From a checkpoint of a small transformer trained on Wikipedia: MLP 192 SwiGLU, a variant of SOAP for these matrices.
Each number is 128 + 32 x the weight over its row's rms, rounded and kept within 0 to 255. Layers, rows and columns count from 0. Numbers have three digits each. The size before them is the row's rms in percent of the matrix's.

# layer 5 MLP down (transposed), 192x64, rms 0.231, rows 146-179, columns 0-63
109:068121093121159142162134202113080164138095123126172127145118091110145143152129128126092167145073132139128105121186137115129126179105100159096098081132145160060137203124156138137189111149175189
102:137136167185079103103082162196120130092096089121121154138135082157126053111111162115159135183130125112087133131102171165147177133120106177129147078113186170108136101111099142140116201168137115
109:164124142116107130144088165131135134092154122142095117135122077079105155200112106136028089085122123135134130175166115061130152098099129134131121140172051146148105153128055167118158083124148123
085:101130071141133149174103130152133113144081128096163142113083130077110092170201171079144135135147146164092134094087091098137127085157186178094113159159107119160154054085155111139114128140162169
103:130090080087128164129108129196122068147096125086167123147147167144155061174162099105088118182078166138175094146149147162163108139157127093136115166170086129109164165156103162104088146148128163
098:154052131097116115148178161120160135209159125153168167124123133071095084134092074153139110117156153128085120149085160136090156115142092136085123154174062110072112150136145116111135173179109129
083:130085147122140111126038143137177146115027119114120121145134129170095136150108109070072180135123123119125128119095115148080082092106150115129128171126177054127146160113107160092096147178105124
118:135185107108165089038096149185166115106189128134136145148079122087135118119129180082104117041133108117149142143163091148104153132198135127134119066135131099087142117111108096124119134088103138
105:160092093165077093115121132105095118161103124140094089116122097038096188131092184122125169143102123137094150117149152108114179105081157111115094167164118118120130187170169087106057120152127119
093:094139096127196083131045153175127174100121139138122128142115083100152171166121133143087112103109123166114111143114124141121116154152149045150164091055205136132116129083090114092102144165139131
101:144119105152186110217170146158128124133130109161132155150138159133091086111168114135087132135150172057080089140119153098132099116116095075144138108150096138122153169062125098078182118162150187
094:071243161103123147130170117141190121118127130148149129165131181101092155135139185064146143162116145130120170126156142104131100166147136105149110126134062126159125104107107123118148199142187136
101:077119125154076094130119178083120162140151207121120114115093154134171119124121066134112159160084188157157179146192172114096110147149140137128131139065130127162063164104100143140151157131108173
095:081135130110154118063124090104136141179119048134181100093134192103111096145166149118161094136170144104134089170115138145062133150081106112096109056137144138128140198112112104121132131155165170
092:140126185137079107108116157194169159146122109130131148142070164136106065055096144077086102129148096148111143069175136138114110122114121149194176159086097171138127121111161102119116156162166092
106:136139168088143139084144090103119137172122137161117139130167101046177110146141132090107153126106087128102201143159087154113131136140073222163104124113154146130112170160180156139102078164147155
100:150078123091105117140135161085110157089093154148162139068151096177126146098143055097147109151084112084076103120147124056130122186138107090123110121113167188114100152157129144061133128143098176
102:154129146167075150099139147145144128156219137189136173116088094130150100129088122150111095138173081173111151096175124060138099131099134148096088127131098190103165169172112126114091111096142085
096:115150151123072087064133136117113166110144060138146157183093162131137124120119133141143130168130048115165131091075152172110118127158112110136119136120089186124125130168055145143047094158088118
102:133118083094118111137149103139138118146158118100161108135177141097121127183154196089198106139125096173102144096046144131139153135176144177163173152102136134151116114076097102171049170137135143
092:096140109081072145119149178056186096170132140128110165146110061153129074079152098164091136093129160112112160114184112139148061103110118106151126135156094123085107170160119108099080136162115112
120:173125123109111082118099161161170145121120104185124192076154169157160160138133094129094153155204188097091097157133120128153145145164128144125140220156128102118149166138153128113067103155126095
081:148133114180162183138190131100069145087155094127116098146086117105108098154126195103178096146157178162138189092122100133143198106115096113135133147149112156157151110080105102126203154149125125
098:113126118109075138084117105157090131109097118140048098132097112098144098169089163188080143190097117101120153061098106069090080165124132140166137085145156150137159139182100154135141112104157154
113:164138152117078134130145151134176138093074126116020151129078069134133118090126090157087125158153164114109079113133161138114070129060115066106110092107133114140138116118135126099107124091191115
109:092147115184155157181156100141140132088068170065174146106155181111140146113172099100144080130148136076120096132159128184135116113119153206128166168087099115091160141116146163152146109150147175
091:103105146122169121184136132133122189111133151109109126096124089158096097143175138169113055135138142106159145113121088062108144086106121106167204137128104134157159134118046142106098134057166084
095:121067109082168127084146159105076119090138109145128089099135124155149147150155141068126113142179142187144189117151065179119170081120089119207137180180140117125140136135123114107142094086139112
104:130127124097121114076072158143098174126156075149078179165089094116141179159130171161115128087121081120151100118082089082103159120151131131172153129168107058166134122152174108118149150162094068
106:104112104107184169194101145121080102134121153108144064164121132137092160171128108117150164175107134143125131153100149106100173143102148039075096133161130106116153115131102139152226165161127142
098:131111074186124143101139135117098122127168086163160065112138078178114098147101160126108122145086127078109128135150134107117108169155134058114085080163095167136126081185096169133165171172083102
100:154116071089116140100093123156102126062155090151126124137105153137098173142129131072087161129116157150163130150180115135062101121193180130096112080076200077155111154164093150116151138126105111
099:106137191142079142130102151144134127111125155135102089114084050113088084123136114190147110152166137108108152127097133128068084154034097141105168096154119172138192129098165171153145137146153136
092:113130180135104124146155123110195145143107179113136184125167163132126087120109064139129094160157182100120133104139209159050118174121062142076143113138087149118164154131096173136146142144107111
# layer 5 MLP gate, 192x64, rms 0.249, rows 147-179, columns 0-63
108:173126126117089139144122150150114099109184139112095123074162104119110141159124140148102168181133169182074073146080101160129155135108178135153187110179140170154044118119164138165102131142141187
104:147165085190148083134106189099100119148214090111087135122086086123130134138164118163115159127147160133116161162186119103167188109140109160122134125190091104120103181125086170131090150102126151
090:141121130120162104141119093119074147116157113162130079112112144164114107133134067151174083154126118099136169152189146135109137238105112126075132106130180102154148180094189179151105147096097116
088:124107124071128123115029074082143141137097159104110110184100142151107105188082098092140151173134108139142155079105124166154114132084125086157186165143087110119077110135106156128168156137117169
106:132132149108112136076159149118176108077142150145130095073182054134144165147152067087152156144086163090150126133130143113084182115142117117091117112119132143128133065166108171176069074127111084
107:174079125084105101076075124156179101074094118156094124081139130146138168151152104138110106115083157066048110148098166114173105096119168107139146086161143112120095169135142185114124141136117174
117:140080099073128138087135136063105115139201062150161090106156110164165145117135067109137178201136172093123125115179173136111122148096098121137103137156162101144077126160070111117140146121144139
100:177107136142097139111211161177095122098174104190048134127172115136135179090123136098159116122159116110108180146103131122120144051064170125141087103165128143145151137155161123146104151104102134
089:159055155167133097130141139102093137113152085151062131126130082054112204121134124167202066098181144126139130109127182141152106090085086170129114160139090127107138132155133141114134131120167135
097:109149170080064100103150123102078137149152064140112178097108116133031149169167137134100114134100149099121133187176123122149109141128110163085073138109091165106082160144147120112191118125115135
110:160111096156180173142169106100100105142093144213124104135137116178135110187113125165083128109116123178129082149131053125136119102180099089102116102138193158165111108124117081150089109141163088
103:057123153172143167096137140133071171123119075121109120132153076143107100171121099107175043093119139099152133122086080126101153100168110107103130130206131140062108108125137093140121147168091154
109:173118105106114136124083165102079114099105161134147154089144069118180122109094082078106156146112178182051076069121125135140135141102136137164150144144137154141140074101156195096162118091161123
098:136119133113141165145158089128177149080143072137112149151068125147065156164133085127137113167114131111118134137174122126184133141062125130159139106133137206083133154126123096062049124184108161
112:113091139122117158124093159112158068137113185095154086118153065132087078130107143102121076184096140112162155175154135193119168159124132119179122116127129106127173096125162153181130050162161135
090:149112118122128069133139085084125085126121112128161110128152112159102108140120136114055135143127174099143046184146121099135134111161134117174084088184168099081129073131077174165081153122181104
098:113058144084095116168083101099116121127093194182094136085131154118112156143108130119124114062146167118127148101133130137109091139191146118176128110138103160161103151137162174108173171066148199
106:126106132134090131149127133118132059166054187138118119087128096106119164161140114200150150125185120101142110197145178051145159093178139158113129138116080108138101133145141102148138087172086140
101:098103134054124161121164145136121104119129081120159141143145129172162133178149147047155145165148131197084043089123130136103164111107081122167102131129105097160118127140124100146161156076063134
094:133124103146067162114137128106154132070120089122118110191138143166133216126139142117177166080143141087178120152121115104186135115138090092144059102115144114051113172119119087082112140095133114
107:144057113132154057140130150132122094113103155151122109135155088179162185122182108078146091121162133123125081129123122134141167050142110080180101125179107153065150101152152120155164163142157159
088:142153147112118143136191171160172126128184094115135153077144202151151184129149202149131112141098183173114133168176145173115146167103135120131169093130120131143123172082111175126129162153154072
097:067108154148125117149089120154086091094113135154141163069136132179165203121116180159153140198107072129104122100104111132142189152117115158166110153168146101115151180134109144089141070111175128
111:142096113160135131130153177067068073185101110159140126102158057139077113121093132144120147151106164104159088186162120122132147107184131090123122132149171078155086126119160137082169134128099190
107:119078123149096113080137120105170118094068083205169097122104126131092169109091056169138128113134145107107149155128137114127111167145115078158084105136143148152112094124139067211127116079094160
097:079086157049138106099111129091141187092173128117102161105138141148112130128105129134163098120124079127091097159114123055154112138134165128096150143102197138082129119148193160073152090100120067
098:120096063121220133158110117095130127139132098113143080089120130186080178081134138141138095192074099147152125148139143093073149188132089114115114091108097129151132123101094115184179144121152129
115:110118050153143100085140177067138140175121103109133113098132113093167133134143100134122166111146113162061135099175112129184109134105105125146096079091201145142142139124173175149065061138128141
110:128098061202155112106118118147141087089096166139128149106153084134140107190075127102155161112095191177088125192049122163169159110166112106099116136113134130172124151099083128132137114149126128
079:076078102109126083091099183122149076085126116183150109104154131134075121164141129126167084091135167140107074136120124155183122097146121149177137138169130152097100083170140169143156110166062077
077:148142118105162091121170135160057102101103087103124155123129147045172117131132121168132120063117064159159169109121088095102122131131141111151035135177155158161105096179129126133091146149115111
106:122093120114169148113117161110177151088119154137113128179112168086094150157175154109128117110063081115157070110117137104161097146163138084223080096131081093098097102148118116085112119130176091
094:101132077111152108105153116118065133136158115133176113107100180138074101185094156167104119139144163142161162110089132145115169097090104143093108168116138127179174153159083076178136047091111127
# layer 5 MLP up, 192x64, rms 0.244, rows 147-179, columns 0-63
098:147187155164148118123113039119134099111160124131108161225100091122135153106112125138163141122102108106095050113117150155109185148127126131179159109154129154100184137138081156129112130161073091
094:125136072142129123123145147129168095148091112107095121094052083148164195100135157034120134139173119080151130107168039111144162147109108117162134104155127124172090108144123164146101094122165137
098:153151168092152165125139123160089099123143104180104196064121127111172127138106113170128122156065109139159095155067147083090151177152066108064156116136107093104144145111129181109114182103122132
095:094087137094162163093080126117137084170122141086110103121088179180135202169114085121095085106132176142125138113122123166148118175089145107156115118199107112118105142087134148069129139193105168
094:091142145108193125124118087089142103129133122096131186197175186150181167162132160098084126107205049141185137160166160126117149103150116130129103123107133130115126168096151150134146090096094130
109:211143126099180112117035166148168053070096112146105123115148114128135189168095140109087141139113163137146104164130124129159116117097126090171136134153114130138145126139127187121108184167175135
120:092104060039140189097193109141085142106201113101140135119134194115124139117112124109078118071111106107175098125136157103139110163104087107096143109095148109153136181085109115142129125122156148
091:126127109108155156085151139149109102073118110203074126168088119121126140057121169108145092144128140121157132143128069138159158071143176136171107132169090188122105125150114136169091141075201101
089:124136082181124145149130095089161183121133111128090110133135122068145114114138152202159109122089146150148105098094157179117120135137091114112124156099188196124099033128158076100090085127105116
094:144100178130101077169143163114108099091147160136143106129113126148123078132132134095120090135231028081150104141128180151176103118088136123143098152131137189129120158103117093113132144155144075
095:054137210108159089123141158118091162105133150116142137104166073119127103150130180077111103114158114119116162107084151113150121147126076194089101139097185178144137110133143146190102184149149133
105:113109189110194138155129145144034173156146120098092182172129186147096120149142162156101108130141158122091050100078146167150161176104086139098172116146133114126147133124126117142135137162171111
111:100132133128133102103077104106105138131101146148089147130167083161146147179111115159139169133114088124112115034125081143084139119131093179132155072078126133152179193130179136123171127131067186
088:076087154071138118062095134130134143143146136139164136097065116077141130104139133152103087102154128109163167096180178142189104098153193073114137137195163127105132098174164158111150152146144128
103:131102124124093185142125152099169131138148174079120129188096081149140079127142145080072070096121131158148167127170178159149213160112124124127136121115074104086148158146128157167101162160164156
091:168082126123113115067108139102097070088113106157159118060211119106152182143107141076140129098102130082104073148174092111118102085176155099117121098134128125082089103136182084119136124119111127
110:166171102185160132182185145101141140107108064107173142128113146141038116171159147111141172105163084139145144123177119151165121111124092172137134116099098144192120163157116149145139095184097102
096:153101114192141102164165103138120161147151117066155170118220165133095088135211174128106193120146115165099131074125102152109139145184139149148117085107118127164128131119142133159124150176149155
104:126173140084135182175135169119142120145158109192136124143162141102157057169060138150093076104097169138117137081112162187148097083106104118091105115111157113103092135154194127164105171140109126
090:149127109133147072155138107118105163096113102160050094162145106073109083074114146125090085171157069077101132146181177126146151125116162134116111180166133119101097155090086100118109159152099075
119:201138081087111085109145160119192111096175079124185102116180046173116149156162121120113120155135144098112115114181110142116115103160162109060136110122076136081120137138155121142097152098157116
097:148110168103086160148079147208149143153169171088124178075178127143133188143110100099107123064092155088074141120122150124142082149138131126137124081139088120114165108130167156126069099171121101
091:084133128125107099107122127148125137203133056149157138108117091105131104087158149112098125095145102151098147151090169152110133160153109110171129134141140155123073081063028107188173159166117121
109:091165124107121090150109186095173132141116180158140139129131109109127143061090099149142162115196113098126158052149167109130119135129077134212152105113166075136201139165132132151136133126141085
107:112147081128162131164135048105137157159123155067073181097134110128190118111130124114127185110117138145161114094087149127115086069149091162158138105120110129098123174103070163154058080116140126
092:134121090153071183169097122137118118158135116176144162118158111089137134126117126082037085205099102096128105141146091164167102086100162126185183102140116094142196137135136126113115154113127161
092:154141158154116079110141091192171108194116119134119162138133103114131098106165135129125077134081095172165124180167170124154109167104144118081090080137043109186121118131121159157104117125068153
109:152150100133103112110144086162133111112167118114117106144187148174188148099171152146158118148088127171213096070089113093097152089107128107095153128134126125152126197127164087083120143168149059
103:161165163085171125173093133068131109089145155132173153198164101109116123149061114139102184121120136151124104173109194103081128146092112072180172138143121168124117114140115158094173137136100160
090:134149116048139164113125151093093083172133165124108104106146129099168136116096096138103138163158079167121107144171164104144197163081138152062118074132131069192182130129121123180110150123123135
085:141176110118108120114105171148119124142076079130132195133174195149129133145159123125205060136149097085132174152138149136070103171132153146129060153160177125168141109105156097105099109115167111
101:144157118090113099070130063085171110110085123107127159101080190110063127151131124098090092140098150107096174138144134122129112119166147166212079176103116108140084141163154110159141145178122152
100:123130134101118144146103122084148171163197094136121079153144112078201201094112130120161108068111069083142114093117126211120091154114168138119138085074103102108120128115149142100152145101108126